From a checkpoint of a small transformer trained on Wikipedia.
Size: 12 layers, width 576, 9 heads of 64, MLP 2304 tanh GELU, vocabulary 37492, 69.7M parameters.
Architecture: LayerNorm before each block, learned positions.
Each number is 50 + 15 x the weight over its row's rms, rounded and kept within 0 to 99. Layers, rows and columns count from 0. The size before them is the row's rms in percent of the matrix's.

# layer 8 attention output (transposed), 576x576, rms 0.0206, rows 291-319, columns 96-143
085:23 57 55 38 54 61 58 39 42 50 42 31 59 23 37 71 73 48 31 74 38 60 03 41 26 56 68 70 83 46 47 57 34 59 39 17 48 40 87 40 47 29 56 55 44 57 40 41
081:44 41 46 28 40 53 39 25 37 63 28 65 41 39 46 54 39 68 52 39 64 47 31 51 75 44 40 49 51 37 57 49 51 57 62 65 76 50 35 55 56 54 47 57 39 24 50 45
089:61 58 52 45 51 52 47 29 75 55 32 32 47 51 69 34 51 37 51 67 56 46 48 48 52 27 52 19 09 49 36 38 64 48 73 56 31 72 65 62 63 43 54 45 40 48 35 25
080:51 42 74 33 46 69 57 49 32 39 61 16 27 46 50 75 79 73 54 43 51 44 93 21 43 31 56 61 76 60 48 58 51 43 60 69 64 64 52 24 37 43 37 74 59 50 41 33
083:62 46 60 66 47 44 50 82 41 56 43 60 21 67 56 50 65 40 50 50 65 50 50 33 65 61 65 37 56 30 47 57 60 60 59 17 43 61 58 46 51 57 53 72 63 58 56 68
084:18 62 67 60 30 65 42 48 44 55 67 51 22 59 68 56 57 50 46 56 31 44 58 44 46 37 66 39 54 77 36 41 31 64 42 39 79 41 64 44 15 41 48 73 42 36 54 51
088:35 64 85 25 16 45 62 64 49 69 59 29 38 70 66 69 34 50 61 63 59 47 67 41 60 41 72 38 44 34 52 60 51 60 50 55 53 54 43 29 59 43 56 77 43 40 73 28
086:63 62 25 21 56 46 37 44 54 68 77 37 53 51 26 34 60 35 74 52 60 39 10 68 67 57 25 67 52 31 35 53 53 41 51 44 63 70 96 27 66 57 65 81 33 76 44 54
087:54 56 30 58 31 54 53 35 64 60 48 25 50 55 53 56 21 44 71 53 47 59 71 57 62 46 53 26 28 41 65 39 27 56 53 50 44 49 53 37 69 37 61 48 45 68 59 66
085:61 49 52 35 59 38 55 49 49 61 60 94 25 42 66 41 47 34 60 71 54 41 33 57 42 40 58 49 51 36 46 54 64 60 53 83 69 44 48 53 03 52 57 42 57 61 68 33
085:51 53 44 36 45 71 50 58 50 34 51 52 59 50 51 49 43 52 26 66 57 40 55 42 60 30 67 55 61 53 57 55 34 32 52 17 37 54 63 59 48 49 46 75 74 58 48 68
083:25 43 30 28 40 36 54 47 57 32 36 28 47 45 66 62 72 54 51 42 35 34 00 49 50 21 32 36 74 55 54 56 68 45 52 74 54 56 62 21 59 53 29 30 46 52 47 50
084:79 50 28 62 52 36 41 69 18 15 55 52 48 49 50 44 65 90 45 46 69 69 45 54 90 65 39 60 50 42 38 60 35 43 50 16 43 66 48 51 64 71 32 30 80 36 48 52
089:45 63 77 54 81 32 40 58 51 99 42 60 50 69 38 40 18 55 19 49 55 27 16 79 70 27 65 37 26 69 88 40 54 67 69 53 60 57 34 66 52 35 49 65 37 44 61 59
083:51 32 52 69 49 26 47 61 57 48 41 70 28 57 42 61 33 72 22 53 77 66 61 52 77 35 71 55 59 42 31 60 37 76 54 37 62 59 44 45 59 50 48 46 51 55 62 39
082:48 61 65 58 49 45 69 61 42 19 36 53 59 50 50 35 58 61 51 48 53 69 69 22 42 46 44 38 62 29 38 70 66 33 58 87 49 17 33 81 19 43 49 58 54 49 43 71
082:15 48 53 27 46 40 19 41 67 62 72 47 80 62 56 32 69 58 44 25 57 74 41 57 25 33 66 36 43 83 49 60 54 68 73 46 46 95 61 22 63 44 43 59 47 63 41 60
086:53 37 53 64 37 40 70 56 38 42 51 63 81 42 48 49 51 29 39 51 67 53 32 49 62 54 78 50 55 31 50 46 44 68 49 25 39 49 47 43 70 53 60 53 65 71 54 65
088:17 54 74 65 48 38 61 47 59 63 64 91 52 44 63 60 35 50 20 56 68 44 35 47 31 63 56 26 79 51 44 65 31 71 34 29 35 04 75 92 32 55 58 69 63 70 74 54
080:58 67 49 28 63 39 59 33 47 38 64 45 41 40 53 57 71 47 71 33 41 28 99 52 42 43 19 61 43 68 56 54 76 17 75 34 54 69 40 50 81 37 26 18 44 58 26 63
085:20 47 44 56 88 45 44 65 39 49 59 71 14 46 53 60 15 37 57 52 44 41 24 67 54 64 51 57 53 34 34 47 33 53 65 40 74 63 43 37 32 65 69 65 43 45 66 57
090:52 39 66 53 27 48 52 47 99 65 31 35 36 63 30 44 50 57 50 57 51 64 29 69 60 43 62 54 39 33 57 29 39 85 57 79 72 34 51 51 49 48 56 55 45 37 56 57
087:31 55 38 52 40 52 54 38 47 77 67 54 40 47 72 44 37 55 47 63 71 57 32 60 64 44 55 48 51 65 64 41 42 53 62 20 61 26 59 54 49 33 53 62 64 59 50 46
091:60 35 20 58 34 65 39 22 73 72 41 52 75 36 41 47 48 42 81 54 71 76 57 36 76 44 64 58 46 51 67 42 61 53 71 21 39 53 44 37 39 53 50 47 54 29 51 34
086:69 59 51 63 57 56 39 78 32 55 54 41 43 49 40 54 33 66 41 48 52 55 48 74 34 53 54 43 24 51 38 57 53 43 38 46 48 44 69 66 55 57 50 49 50 34 51 43
089:52 37 51 66 27 54 41 75 33 19 31 30 43 47 52 65 42 69 30 81 42 69 66 39 59 62 53 46 37 49 45 50 49 56 52 36 37 38 51 67 65 49 46 92 55 44 61 58
083:27 43 25 57 31 69 42 57 53 62 82 37 65 37 25 48 45 28 49 58 60 67 99 44 33 50 56 58 41 47 62 45 37 63 56 52 60 57 52 43 84 46 52 66 28 47 72 28
084:49 36 71 59 41 53 66 61 60 40 23 72 37 52 65 47 55 46 58 50 50 09 57 27 60 45 79 13 50 65 64 42 46 42 45 40 31 39 39 55 66 38 50 89 65 52 57 37
077:47 59 38 44 47 43 28 48 29 33 67 55 76 37 37 57 56 48 50 38 41 46 99 20 65 56 33 56 60 58 52 58 44 59 41 47 45 53 57 40 62 57 37 59 47 50 58 40
# layer 8 attention value, 576x576, rms 0.022, rows 292-319, columns 96-143
086:41 50 49 59 65 49 65 55 52 36 61 49 54 53 60 43 63 28 45 53 31 54 58 42 46 57 55 50 51 63 47 48 41 54 29 71 22 56 63 37 29 45 42 61 53 42 38 63
090:35 48 49 67 51 59 52 58 34 46 63 65 37 36 54 40 60 59 52 34 43 56 38 44 41 65 53 83 91 57 35 53 49 53 27 38 64 35 27 61 37 54 62 44 62 57 61 52
087:44 52 29 53 58 48 45 34 60 46 45 60 74 54 56 18 10 34 37 59 44 60 39 62 62 53 42 63 50 38 68 42 53 55 47 26 50 51 38 83 69 43 55 28 66 64 50 70
084:46 60 38 08 45 52 57 13 32 23 36 29 60 26 62 36 27 64 56 39 20 53 56 65 39 22 31 44 56 67 38 33 44 35 51 72 47 28 29 54 48 44 48 32 51 52 46 37
086:75 37 15 41 68 40 60 67 33 27 27 60 82 41 38 50 61 63 59 62 52 46 55 41 49 56 15 70 55 51 57 56 80 42 45 48 37 46 30 50 65 66 46 28 53 36 48 32
092:76 41 36 63 71 91 49 34 45 33 44 63 54 29 57 51 36 42 33 30 41 42 56 45 43 72 21 59 53 62 45 38 46 38 49 39 39 62 58 64 53 68 53 27 76 54 78 59
089:40 54 74 79 41 60 74 58 43 31 30 63 42 47 56 40 57 56 45 44 14 46 60 35 50 32 69 32 51 52 39 73 51 71 52 58 52 20 07 63 55 52 25 15 74 29 64 48
089:42 49 80 30 53 52 29 43 21 32 58 79 45 52 48 46 57 34 33 65 59 43 61 46 36 64 58 61 77 71 13 61 78 50 71 42 39 66 26 63 46 58 44 51 67 35 39 25
088:43 41 22 58 49 71 41 54 66 39 55 16 64 67 46 40 52 56 60 29 33 44 63 53 51 66 44 62 61 66 59 60 44 35 52 27 24 55 48 42 92 25 60 57 46 43 30 59
088:37 40 56 76 45 31 52 44 51 61 67 61 37 55 60 56 42 41 40 68 52 62 51 61 33 37 28 58 17 39 24 37 78 69 34 80 67 51 34 60 52 45 49 28 27 28 48 42
090:77 48 63 92 56 68 68 38 55 56 74 58 72 35 17 25 40 30 49 61 47 69 61 62 57 82 70 43 52 47 67 54 36 53 54 29 50 46 51 50 41 38 73 72 42 32 56 57
091:09 37 72 27 55 60 62 49 91 79 47 50 64 46 60 66 34 19 38 64 48 53 47 39 13 27 68 44 38 29 55 30 43 54 64 67 59 36 34 53 42 27 71 61 42 65 45 55
091:45 38 21 30 17 69 54 32 46 38 55 17 61 34 71 65 71 66 58 53 46 58 63 13 55 80 28 78 60 51 20 56 54 45 46 51 51 40 71 46 31 58 52 32 42 64 48 23
088:26 71 68 41 45 52 54 63 75 41 50 44 75 57 72 28 53 28 69 31 58 45 49 63 39 65 42 50 55 90 67 42 37 33 65 65 39 59 37 50 45 66 37 30 47 48 21 40
086:48 36 53 41 43 48 26 41 65 72 52 57 39 31 38 65 36 49 63 65 52 45 51 65 44 49 43 37 64 47 65 26 46 67 60 13 52 70 54 13 85 35 67 41 52 44 51 52
087:90 50 38 73 45 44 72 65 26 36 17 42 28 29 44 46 46 39 40 84 28 35 26 70 78 58 41 68 54 40 47 58 64 40 42 49 54 30 51 74 23 57 45 30 59 60 54 34
089:61 57 58 38 54 52 48 42 54 51 51 64 34 71 65 61 30 67 50 22 44 55 54 52 46 43 34 50 40 61 43 55 49 35 37 73 45 62 50 67 31 66 30 37 36 41 32 41
093:66 52 35 30 69 53 43 42 43 36 43 09 48 59 41 51 47 65 76 34 57 46 64 48 73 18 44 69 31 66 45 40 75 14 73 71 71 51 25 27 69 41 31 40 47 64 41 42
087:35 54 51 64 42 51 58 57 53 55 42 52 53 46 37 53 21 53 40 69 60 54 40 48 55 76 72 59 41 40 68 54 26 73 19 77 45 38 68 40 11 76 74 78 42 34 64 41
087:85 54 58 54 19 43 38 52 64 40 47 65 82 63 46 31 84 59 43 47 69 56 62 06 41 50 34 45 53 64 68 48 77 52 41 51 36 40 65 54 88 59 36 20 40 33 24 41
092:42 72 33 37 52 67 60 45 06 43 44 71 74 50 78 68 45 43 54 12 50 37 69 20 47 67 45 32 70 69 45 47 60 23 53 08 32 61 44 45 38 43 45 48 73 55 51 41
091:59 40 65 57 68 60 36 62 56 38 42 58 50 51 43 52 75 24 59 46 33 55 64 38 55 63 33 66 25 67 36 47 65 34 45 61 36 63 49 37 44 66 46 48 64 42 30 30
093:51 59 61 43 56 30 35 79 39 47 46 48 34 50 75 58 51 61 15 40 28 41 48 73 26 61 28 41 55 45 18 48 50 49 31 64 80 59 69 38 44 55 46 45 34 58 48 54
088:20 39 49 46 28 25 51 35 75 52 48 65 47 44 47 60 76 12 56 46 72 43 64 26 55 66 45 54 53 48 64 35 55 57 79 45 55 32 29 31 45 56 51 41 54 50 37 53
090:52 43 56 36 66 43 49 20 47 64 49 63 48 55 56 53 57 35 71 33 71 32 66 53 52 15 32 53 59 62 61 43 48 58 54 73 43 52 29 20 56 50 69 14 46 55 51 33
087:61 50 76 50 66 24 58 36 36 33 10 55 27 66 76 63 76 74 61 41 33 49 48 45 83 62 29 31 39 63 52 62 43 55 80 33 58 52 54 55 25 55 42 34 51 51 58 75
085:46 51 29 38 78 72 21 46 44 55 48 29 81 52 42 68 55 80 52 60 55 69 26 79 41 38 11 78 57 51 23 47 55 41 47 34 36 67 58 50 28 55 42 28 45 61 53 36
087:53 37 54 48 52 40 84 56 62 74 34 33 29 72 71 48 61 56 49 69 61 61 50 75 25 39 50 40 29 52 78 66 42 64 68 59 54 46 66 63 45 46 65 40 49 54 57 47
# layer 8 attention query, 576x576, rms 0.0262, rows 320-363, columns 96-143
126:64 48 62 48 40 66 49 72 28 64 38 45 65 56 30 55 48 47 39 60 43 64 56 30 25 65 57 24 43 23 65 65 48 23 56 35 52 44 15 68 40 21 63 71 35 60 46 67
139:11 17 25 71 50 26 46 48 46 55 51 53 40 38 63 71 51 67 30 57 48 50 48 50 41 63 38 61 88 79 62 38 44 58 53 35 34 56 37 69 51 58 61 55 72 48 47 29
120:75 24 68 32 64 53 73 61 57 59 77 34 60 72 37 45 68 60 49 78 22 65 73 33 53 46 22 64 41 39 36 54 59 82 27 36 68 24 54 51 34 43 74 36 43 38 55 42
083:26 66 61 61 26 54 50 47 49 66 55 46 51 67 45 60 45 55 45 52 51 35 60 40 33 59 67 66 36 45 43 39 33 53 59 59 29 46 50 47 53 35 39 68 50 60 47 51
124:46 45 37 39 45 50 67 35 41 53 41 48 44 53 73 44 45 55 54 67 03 52 56 63 43 33 45 52 36 53 60 45 41 43 90 63 85 52 42 21 50 68 53 50 63 60 47 58
120:54 52 41 34 23 56 33 67 60 52 39 41 69 54 60 62 81 64 69 70 18 45 66 65 57 49 55 69 77 27 64 64 72 34 69 68 63 37 37 47 59 32 27 53 52 64 36 38
123:45 30 29 62 42 25 42 56 49 55 66 30 60 60 40 39 44 45 46 76 51 95 61 41 34 22 39 23 59 32 67 56 65 41 53 72 49 60 45 32 65 59 38 66 62 55 57 40
114:60 43 55 40 37 60 21 70 61 44 38 51 48 47 48 70 57 62 21 92 33 54 45 57 39 82 22 47 42 41 49 57 71 34 68 55 83 57 34 19 62 33 40 51 54 70 81 47
097:49 60 91 53 43 47 21 47 57 50 53 53 73 57 42 35 65 62 53 54 51 48 48 47 68 58 50 79 63 58 48 48 49 56 34 21 63 81 41 57 29 32 37 49 62 44 44 74
117:36 41 37 44 54 41 56 49 51 42 54 36 22 48 39 59 41 59 71 55 68 51 42 45 66 72 37 73 59 36 63 66 90 68 53 28 61 55 43 29 61 80 50 52 63 40 44 49
122:50 52 62 57 40 42 40 49 64 51 53 55 54 15 38 22 59 63 56 70 60 57 54 53 65 45 55 75 46 64 68 44 33 82 29 59 50 63 38 46 32 52 60 59 63 60 68 54
130:29 45 27 52 32 41 39 36 44 40 52 34 95 28 56 34 62 39 49 43 50 23 51 51 64 39 42 56 73 64 43 49 29 65 47 77 26 71 46 31 45 78 17 28 73 27 55 23
119:40 53 70 31 46 53 85 35 60 24 68 34 61 49 42 51 35 46 27 48 61 62 40 26 66 57 47 57 43 55 14 47 32 31 32 85 56 50 80 42 51 41 61 65 32 66 55 28
092:41 56 48 74 64 33 44 54 79 21 44 46 50 56 26 30 42 62 59 52 62 30 47 39 87 55 36 69 39 47 54 59 87 69 52 60 47 69 44 66 34 39 28 40 39 23 61 79
127:72 35 47 50 50 56 50 44 51 47 70 60 47 64 44 63 66 48 62 58 50 40 45 70 40 30 27 26 45 61 31 58 53 65 68 50 76 25 63 47 58 58 43 36 48 36 61 80
113:25 65 75 43 67 56 37 58 79 24 75 53 78 50 39 35 09 40 67 44 39 40 74 36 31 45 49 54 60 35 49 58 38 39 23 53 68 50 36 76 61 33 85 59 27 69 80 47
107:44 22 23 48 75 63 42 34 69 62 60 45 46 29 37 42 68 44 76 65 46 39 54 47 74 10 33 45 51 30 58 32 39 66 74 23 48 76 59 09 59 50 35 46 53 63 81 31
140:50 50 52 41 66 37 52 49 70 12 46 65 56 30 67 39 45 32 28 74 73 41 39 52 38 48 51 53 45 49 57 69 61 32 47 52 25 63 81 43 63 80 37 67 65 56 63 55
117:50 54 77 39 36 43 66 70 34 64 21 34 40 43 49 52 55 51 51 65 52 56 41 62 26 50 49 66 42 52 24 65 64 55 33 35 55 50 46 50 79 49 45 62 52 92 60 42
101:62 70 59 81 49 57 64 39 52 61 61 43 52 56 59 55 59 43 26 26 23 25 55 57 40 30 87 47 61 50 50 58 35 59 46 73 60 00 24 49 36 49 44 47 39 39 77 50
114:82 39 42 65 57 71 31 38 49 73 60 64 63 50 57 45 78 43 53 39 57 25 57 57 62 59 32 43 23 46 53 34 42 60 56 38 27 74 42 49 39 29 25 69 64 25 46 41
088:28 54 39 42 43 63 54 48 68 36 56 41 38 43 52 46 26 66 51 51 52 78 53 55 48 51 58 63 33 45 55 39 64 48 35 60 45 39 42 83 45 73 52 38 57 54 49 47
125:38 71 60 43 44 62 27 66 43 57 46 60 23 43 87 50 59 60 52 37 32 77 50 72 40 62 52 31 72 64 45 54 52 50 41 49 47 30 42 66 23 42 74 02 59 61 41 27
117:52 35 76 42 23 36 50 51 43 31 32 56 81 61 65 59 52 36 53 42 65 50 56 62 35 74 51 55 78 43 41 38 50 42 72 66 84 62 64 44 55 61 54 79 46 51 33 72
127:57 27 48 55 33 47 60 41 75 13 56 71 72 33 41 71 53 20 37 59 52 46 42 39 54 76 43 63 79 44 33 40 11 25 62 13 57 56 70 48 57 51 56 38 24 64 69 35
107:82 59 63 60 54 53 40 56 55 71 73 64 92 36 50 07 42 42 65 39 47 32 54 54 49 31 60 31 49 41 51 47 38 52 24 54 50 54 57 51 30 46 19 39 39 56 62 38
112:52 61 10 64 59 54 66 34 76 48 48 46 49 63 53 57 44 57 46 60 65 76 46 34 56 35 32 56 65 56 40 45 74 78 43 52 12 69 52 45 71 42 03 33 35 29 55 37
095:33 74 56 31 62 62 43 30 43 39 42 62 36 52 32 60 45 61 23 47 31 65 26 46 52 49 61 64 35 81 49 43 53 51 49 53 59 51 43 51 45 49 45 27 45 24 42 95
116:29 70 75 52 23 39 56 42 60 48 51 63 72 60 45 61 33 52 47 49 41 61 56 45 54 52 41 52 51 76 45 33 36 67 44 55 33 84 55 61 38 36 53 60 52 25 47 78
125:46 58 31 60 53 37 59 63 21 55 54 21 56 62 49 58 49 56 60 75 40 62 61 41 41 43 29 35 12 68 52 57 61 68 56 60 33 60 49 46 30 25 55 43 23 25 31 45
132:13 62 43 51 30 49 61 57 57 41 85 54 63 32 27 61 27 34 33 52 50 43 49 51 23 43 57 34 63 71 38 48 53 60 49 56 37 66 68 39 50 45 33 44 69 44 58 46
090:59 59 47 61 84 60 35 51 41 59 49 43 52 45 36 44 22 58 19 46 70 43 63 53 48 12 38 37 27 69 45 63 43 56 58 69 59 76 49 43 43 38 22 44 47 39 70 37
124:76 79 39 37 56 57 50 68 36 65 69 63 44 51 30 57 59 52 78 24 68 65 47 30 57 54 35 55 69 69 75 40 79 67 30 10 26 36 50 53 42 49 68 32 54 61 46 07
117:22 47 86 43 60 31 47 68 62 69 62 41 49 63 55 11 47 67 80 34 39 41 62 71 41 63 68 53 62 64 66 47 42 38 30 38 74 64 24 45 57 21 62 43 33 67 58 59
120:46 53 67 37 59 54 57 25 30 53 31 53 20 52 52 31 50 49 69 53 42 27 33 64 83 41 77 63 28 62 35 39 55 31 52 49 80 57 24 52 63 70 41 50 37 43 50 20
135:20 41 98 41 48 58 50 45 75 42 69 55 32 48 56 19 59 54 60 41 74 67 37 68 44 49 77 60 39 41 49 47 39 53 15 38 40 67 55 63 42 51 73 43 53 55 45 46
077:71 70 57 30 68 39 44 50 43 32 32 44 72 23 41 76 85 57 35 67 33 54 36 54 54 50 54 44 74 84 43 68 56 42 76 45 64 46 59 05 32 29 27 58 36 33 28 39
115:62 85 74 18 35 44 44 53 80 60 42 62 62 72 38 42 53 40 50 79 62 64 57 48 30 38 70 50 42 47 38 53 39 57 59 52 55 55 35 74 51 17 62 61 13 39 52 84
131:52 36 59 85 75 39 72 36 74 49 62 56 46 48 38 24 23 33 39 71 85 43 52 83 55 57 46 24 45 56 32 42 38 51 38 43 43 54 62 40 25 37 18 31 67 40 47 52
124:67 49 69 42 40 67 50 47 43 61 47 47 49 78 48 40 43 56 38 42 43 66 50 64 61 67 25 46 52 45 64 53 34 80 62 70 44 60 49 47 20 27 41 70 39 29 58 82
109:45 38 52 21 90 22 41 46 30 58 38 50 55 46 37 35 34 63 52 77 48 41 65 45 48 66 31 52 50 48 38 56 98 53 46 40 64 38 32 59 66 65 61 57 42 26 60 80
113:80 41 41 47 62 58 33 65 38 54 44 40 58 63 62 18 59 59 49 57 37 31 38 34 54 45 45 50 48 46 66 39 72 52 49 60 84 43 56 41 35 62 66 37 39 60 55 48
106:40 62 64 17 42 38 70 58 47 34 88 78 45 64 52 65 46 48 46 22 58 61 32 40 22 62 39 37 56 67 61 56 58 48 41 39 52 72 63 68 46 52 54 38 62 42 29 54
129:60 57 24 58 58 16 18 52 65 43 28 33 54 78 68 60 45 50 33 52 61 30 40 44 34 23 62 35 41 19 78 58 53 70 73 71 76 48 50 71 71 58 31 43 80 37 51 63
# layer 8 attention key, 576x576, rms 0.0246, rows 320-363, columns 96-143
123:67 37 62 41 45 49 56 67 50 75 50 85 57 50 66 35 29 59 47 56 46 67 45 45 53 36 68 46 45 53 45 42 53 63 48 26 39 24 38 47 33 47 51 51 59 53 65 42
137:33 60 28 58 51 64 55 36 42 79 63 67 37 42 66 31 31 59 88 38 26 48 44 75 62 66 43 74 72 59 36 50 52 60 47 09 92 64 28 49 64 50 41 49 38 33 63 50
121:32 54 78 64 75 43 58 43 59 50 78 35 60 48 58 37 71 57 46 70 54 49 59 66 43 20 51 38 46 47 48 46 67 56 65 87 67 14 61 53 62 49 35 32 48 33 60 43
091:37 68 21 43 72 53 31 64 30 49 74 19 44 58 15 65 50 91 60 50 33 52 73 35 49 53 33 73 51 60 45 49 64 41 58 40 50 63 39 26 66 45 49 63 51 42 48 33
118:73 45 45 50 43 44 50 32 69 63 59 38 55 38 59 47 29 78 39 67 52 49 63 44 68 58 33 50 47 57 55 56 25 55 43 57 46 58 57 72 50 84 53 41 65 61 46 63
122:38 78 43 55 59 59 65 65 55 52 40 36 54 41 23 64 63 50 41 71 53 38 59 57 48 41 52 60 59 57 53 43 51 43 54 52 48 66 27 59 51 31 63 62 76 63 56 64
121:58 46 80 52 30 61 53 70 48 48 44 27 31 40 56 40 74 22 18 72 19 61 49 60 51 43 39 37 54 41 36 68 45 54 28 70 60 38 81 51 27 55 50 53 47 36 53 63
117:37 34 36 26 85 53 33 42 41 35 58 60 41 36 42 26 44 69 39 46 39 35 51 61 69 68 63 61 67 63 68 36 62 65 39 51 54 48 42 49 59 45 57 48 33 50 59 56
107:52 47 47 38 52 44 27 51 66 74 67 89 17 70 53 40 66 43 52 47 46 49 22 56 75 69 61 66 49 54 78 46 33 43 38 50 76 40 65 46 40 49 62 49 65 59 49 46
122:46 66 59 60 40 48 39 41 55 39 44 34 24 61 19 70 70 36 41 58 52 50 54 42 51 41 40 69 82 59 66 42 44 50 54 38 64 75 70 53 69 63 46 54 47 50 51 48
124:30 78 51 41 45 62 50 54 66 43 47 24 50 31 36 63 75 48 48 66 59 49 30 56 42 55 64 83 26 71 77 52 58 68 43 37 61 62 56 43 64 45 66 33 51 62 46 69
130:54 37 32 29 47 63 55 48 61 41 43 22 45 33 44 44 67 31 68 35 58 57 41 28 42 30 42 37 39 62 61 45 35 49 56 71 64 64 71 16 55 56 54 29 65 45 43 56
123:46 42 43 36 39 55 62 58 40 53 46 15 58 41 76 70 67 28 20 31 37 31 46 59 35 37 40 51 67 70 38 36 24 48 17 54 53 64 87 51 33 69 38 35 75 48 60 52
097:76 39 92 74 46 67 41 33 60 48 43 78 16 51 38 63 68 21 47 46 63 31 40 81 51 49 65 51 41 50 57 46 45 32 60 67 41 58 51 75 30 53 64 35 38 66 40 68
127:64 71 64 79 71 28 44 31 61 19 59 55 99 52 30 42 48 57 54 34 47 58 49 64 57 52 36 41 50 50 48 41 56 53 82 55 40 32 40 66 61 65 50 40 27 52 49 47
117:59 49 66 80 44 54 45 66 40 64 73 42 78 62 59 50 48 49 33 34 21 48 51 47 00 48 48 37 45 35 40 40 51 33 41 41 23 25 41 42 69 26 67 40 41 59 33 54
109:58 27 40 66 24 68 38 37 29 51 45 26 50 46 43 44 79 52 67 59 51 69 71 52 63 48 69 56 35 57 61 53 43 56 54 30 47 44 52 12 53 60 61 13 71 59 51 80
137:38 84 63 49 72 55 68 58 33 15 43 54 64 24 50 39 57 46 54 58 66 64 60 44 47 45 87 44 53 64 57 55 41 74 35 59 49 56 53 44 54 45 43 88 63 64 53 64
123:56 68 48 16 54 31 60 38 43 64 27 47 31 47 35 28 52 15 18 66 44 49 63 60 59 65 67 57 40 57 32 43 63 51 54 52 57 46 64 66 52 36 49 63 58 63 59 45
108:36 48 48 35 55 47 42 29 80 52 59 31 55 62 83 41 23 61 40 27 51 44 37 13 36 13 67 33 78 63 49 54 25 47 20 85 59 38 51 71 59 44 28 61 35 40 50 71
115:63 19 52 27 45 56 37 38 22 56 58 41 56 42 65 29 38 58 74 58 42 46 41 40 76 55 49 57 50 68 54 70 42 39 66 69 71 48 40 24 52 50 53 47 55 43 32 35
088:31 76 39 45 73 33 38 73 37 22 59 32 50 40 47 57 22 59 77 32 26 36 58 47 53 48 38 57 52 47 67 41 73 70 37 33 41 66 40 25 41 50 49 42 43 39 37 29
122:55 44 57 41 38 44 35 73 52 65 76 43 28 45 60 53 37 45 36 49 78 69 46 61 43 51 45 54 45 39 41 59 53 64 25 15 31 47 35 41 29 60 42 49 52 70 56 52
120:48 46 34 46 56 39 60 62 54 14 50 27 50 57 61 77 52 39 72 68 28 41 60 42 66 56 50 61 51 48 41 49 50 48 68 39 68 42 41 21 53 73 63 58 39 68 45 53
127:43 40 50 41 61 56 62 51 63 42 71 38 35 39 56 28 46 44 61 37 34 56 62 55 42 63 62 13 75 51 58 58 30 47 57 16 37 43 55 29 48 51 58 58 42 42 44 33
107:66 45 30 29 26 33 51 34 58 59 56 82 77 45 61 26 35 32 57 29 47 54 39 50 46 56 38 60 48 47 75 29 45 48 35 62 44 40 47 53 36 46 46 64 41 49 56 59
118:31 42 46 76 54 45 52 24 54 57 17 40 28 44 35 53 55 87 49 55 28 54 48 67 64 39 63 81 58 49 28 43 64 44 61 64 49 42 39 37 80 48 61 50 39 28 58 59
095:76 59 22 45 40 51 25 27 51 53 39 85 44 32 44 39 54 67 00 44 63 66 33 29 67 63 44 54 24 60 43 43 44 43 36 69 59 26 57 89 77 82 71 21 64 51 60 51
114:70 40 69 64 45 57 32 63 57 68 36 57 06 50 55 57 50 58 16 88 40 52 27 48 66 67 61 46 09 54 63 48 22 46 37 55 61 43 49 60 30 54 59 44 59 46 46 61
126:45 49 55 82 29 28 47 48 61 39 53 67 73 60 45 68 28 59 53 41 50 43 73 61 55 47 24 27 29 44 45 42 61 61 63 45 76 49 54 25 61 53 62 41 18 45 51 62
131:69 33 53 73 58 45 46 59 51 62 61 21 44 70 17 81 36 61 27 68 26 30 58 53 32 50 58 56 27 44 63 56 36 45 42 43 37 42 46 48 47 39 39 49 51 42 52 93
091:55 41 64 58 48 43 64 33 24 66 30 67 28 42 57 47 51 22 22 40 68 59 48 61 41 24 49 42 62 51 55 34 35 43 52 64 54 35 50 88 47 74 44 51 36 53 52 50
122:41 60 54 49 23 72 43 48 61 49 70 49 06 46 39 41 39 63 55 60 64 42 80 43 42 77 61 69 42 68 63 50 70 59 41 57 31 47 27 29 40 46 57 67 49 23 55 40
120:67 41 49 64 39 40 56 66 59 61 76 87 68 57 71 78 56 36 76 37 49 60 55 62 51 47 44 42 40 47 81 41 47 37 52 43 36 48 30 46 59 23 51 00 63 65 34 70
119:37 65 40 17 74 64 69 37 37 40 29 00 66 41 33 38 41 33 36 65 51 16 36 66 69 51 54 69 76 46 60 50 65 46 57 34 22 62 64 75 48 68 22 57 50 64 53 41
134:45 78 30 32 53 51 45 53 39 69 57 32 53 65 54 47 53 04 58 37 47 67 59 45 50 66 22 61 54 46 31 51 64 64 18 57 44 67 47 38 51 20 63 55 56 70 53 47
085:72 37 45 69 23 60 50 41 50 57 52 86 47 39 61 33 82 48 13 50 86 55 48 50 55 73 70 48 55 63 68 27 49 50 53 73 64 41 36 50 59 58 56 54 52 48 60 60
118:67 63 26 14 63 20 46 37 74 30 47 56 53 71 54 38 54 68 21 58 55 62 58 42 41 11 74 33 23 43 62 51 67 43 69 68 42 27 31 44 59 34 57 44 60 73 52 45
128:66 64 45 49 65 37 56 38 35 48 57 58 83 49 52 60 39 20 74 36 47 62 43 78 72 38 21 53 43 39 67 58 29 54 52 64 41 30 56 50 49 41 56 55 68 53 48 38
127:54 55 57 35 50 52 40 47 37 46 63 49 21 29 45 56 56 48 39 46 54 40 60 46 84 61 31 49 53 54 43 43 40 59 32 79 64 65 47 39 30 52 70 62 38 53 33 57
115:80 61 76 78 70 65 59 34 53 70 50 57 60 28 30 39 57 32 55 74 30 30 39 50 57 53 66 53 50 66 51 53 41 38 62 57 51 38 48 55 35 57 35 42 61 47 37 34
120:48 57 33 52 43 42 26 42 60 37 52 60 85 58 45 55 34 62 67 35 56 43 46 34 54 30 71 55 29 48 61 69 47 57 57 26 46 71 69 45 33 32 39 48 42 71 44 63
110:39 63 55 63 50 38 43 58 39 54 70 63 08 55 60 51 27 64 53 54 44 57 52 42 39 64 44 38 41 55 24 44 64 43 41 44 52 36 26 77 35 75 54 34 63 58 66 30
127:34 56 89 24 32 51 49 51 91 41 30 80 21 52 64 38 54 45 46 52 56 38 24 50 46 52 78 33 34 55 47 63 41 51 87 50 53 50 53 68 32 34 57 79 60 52 41 72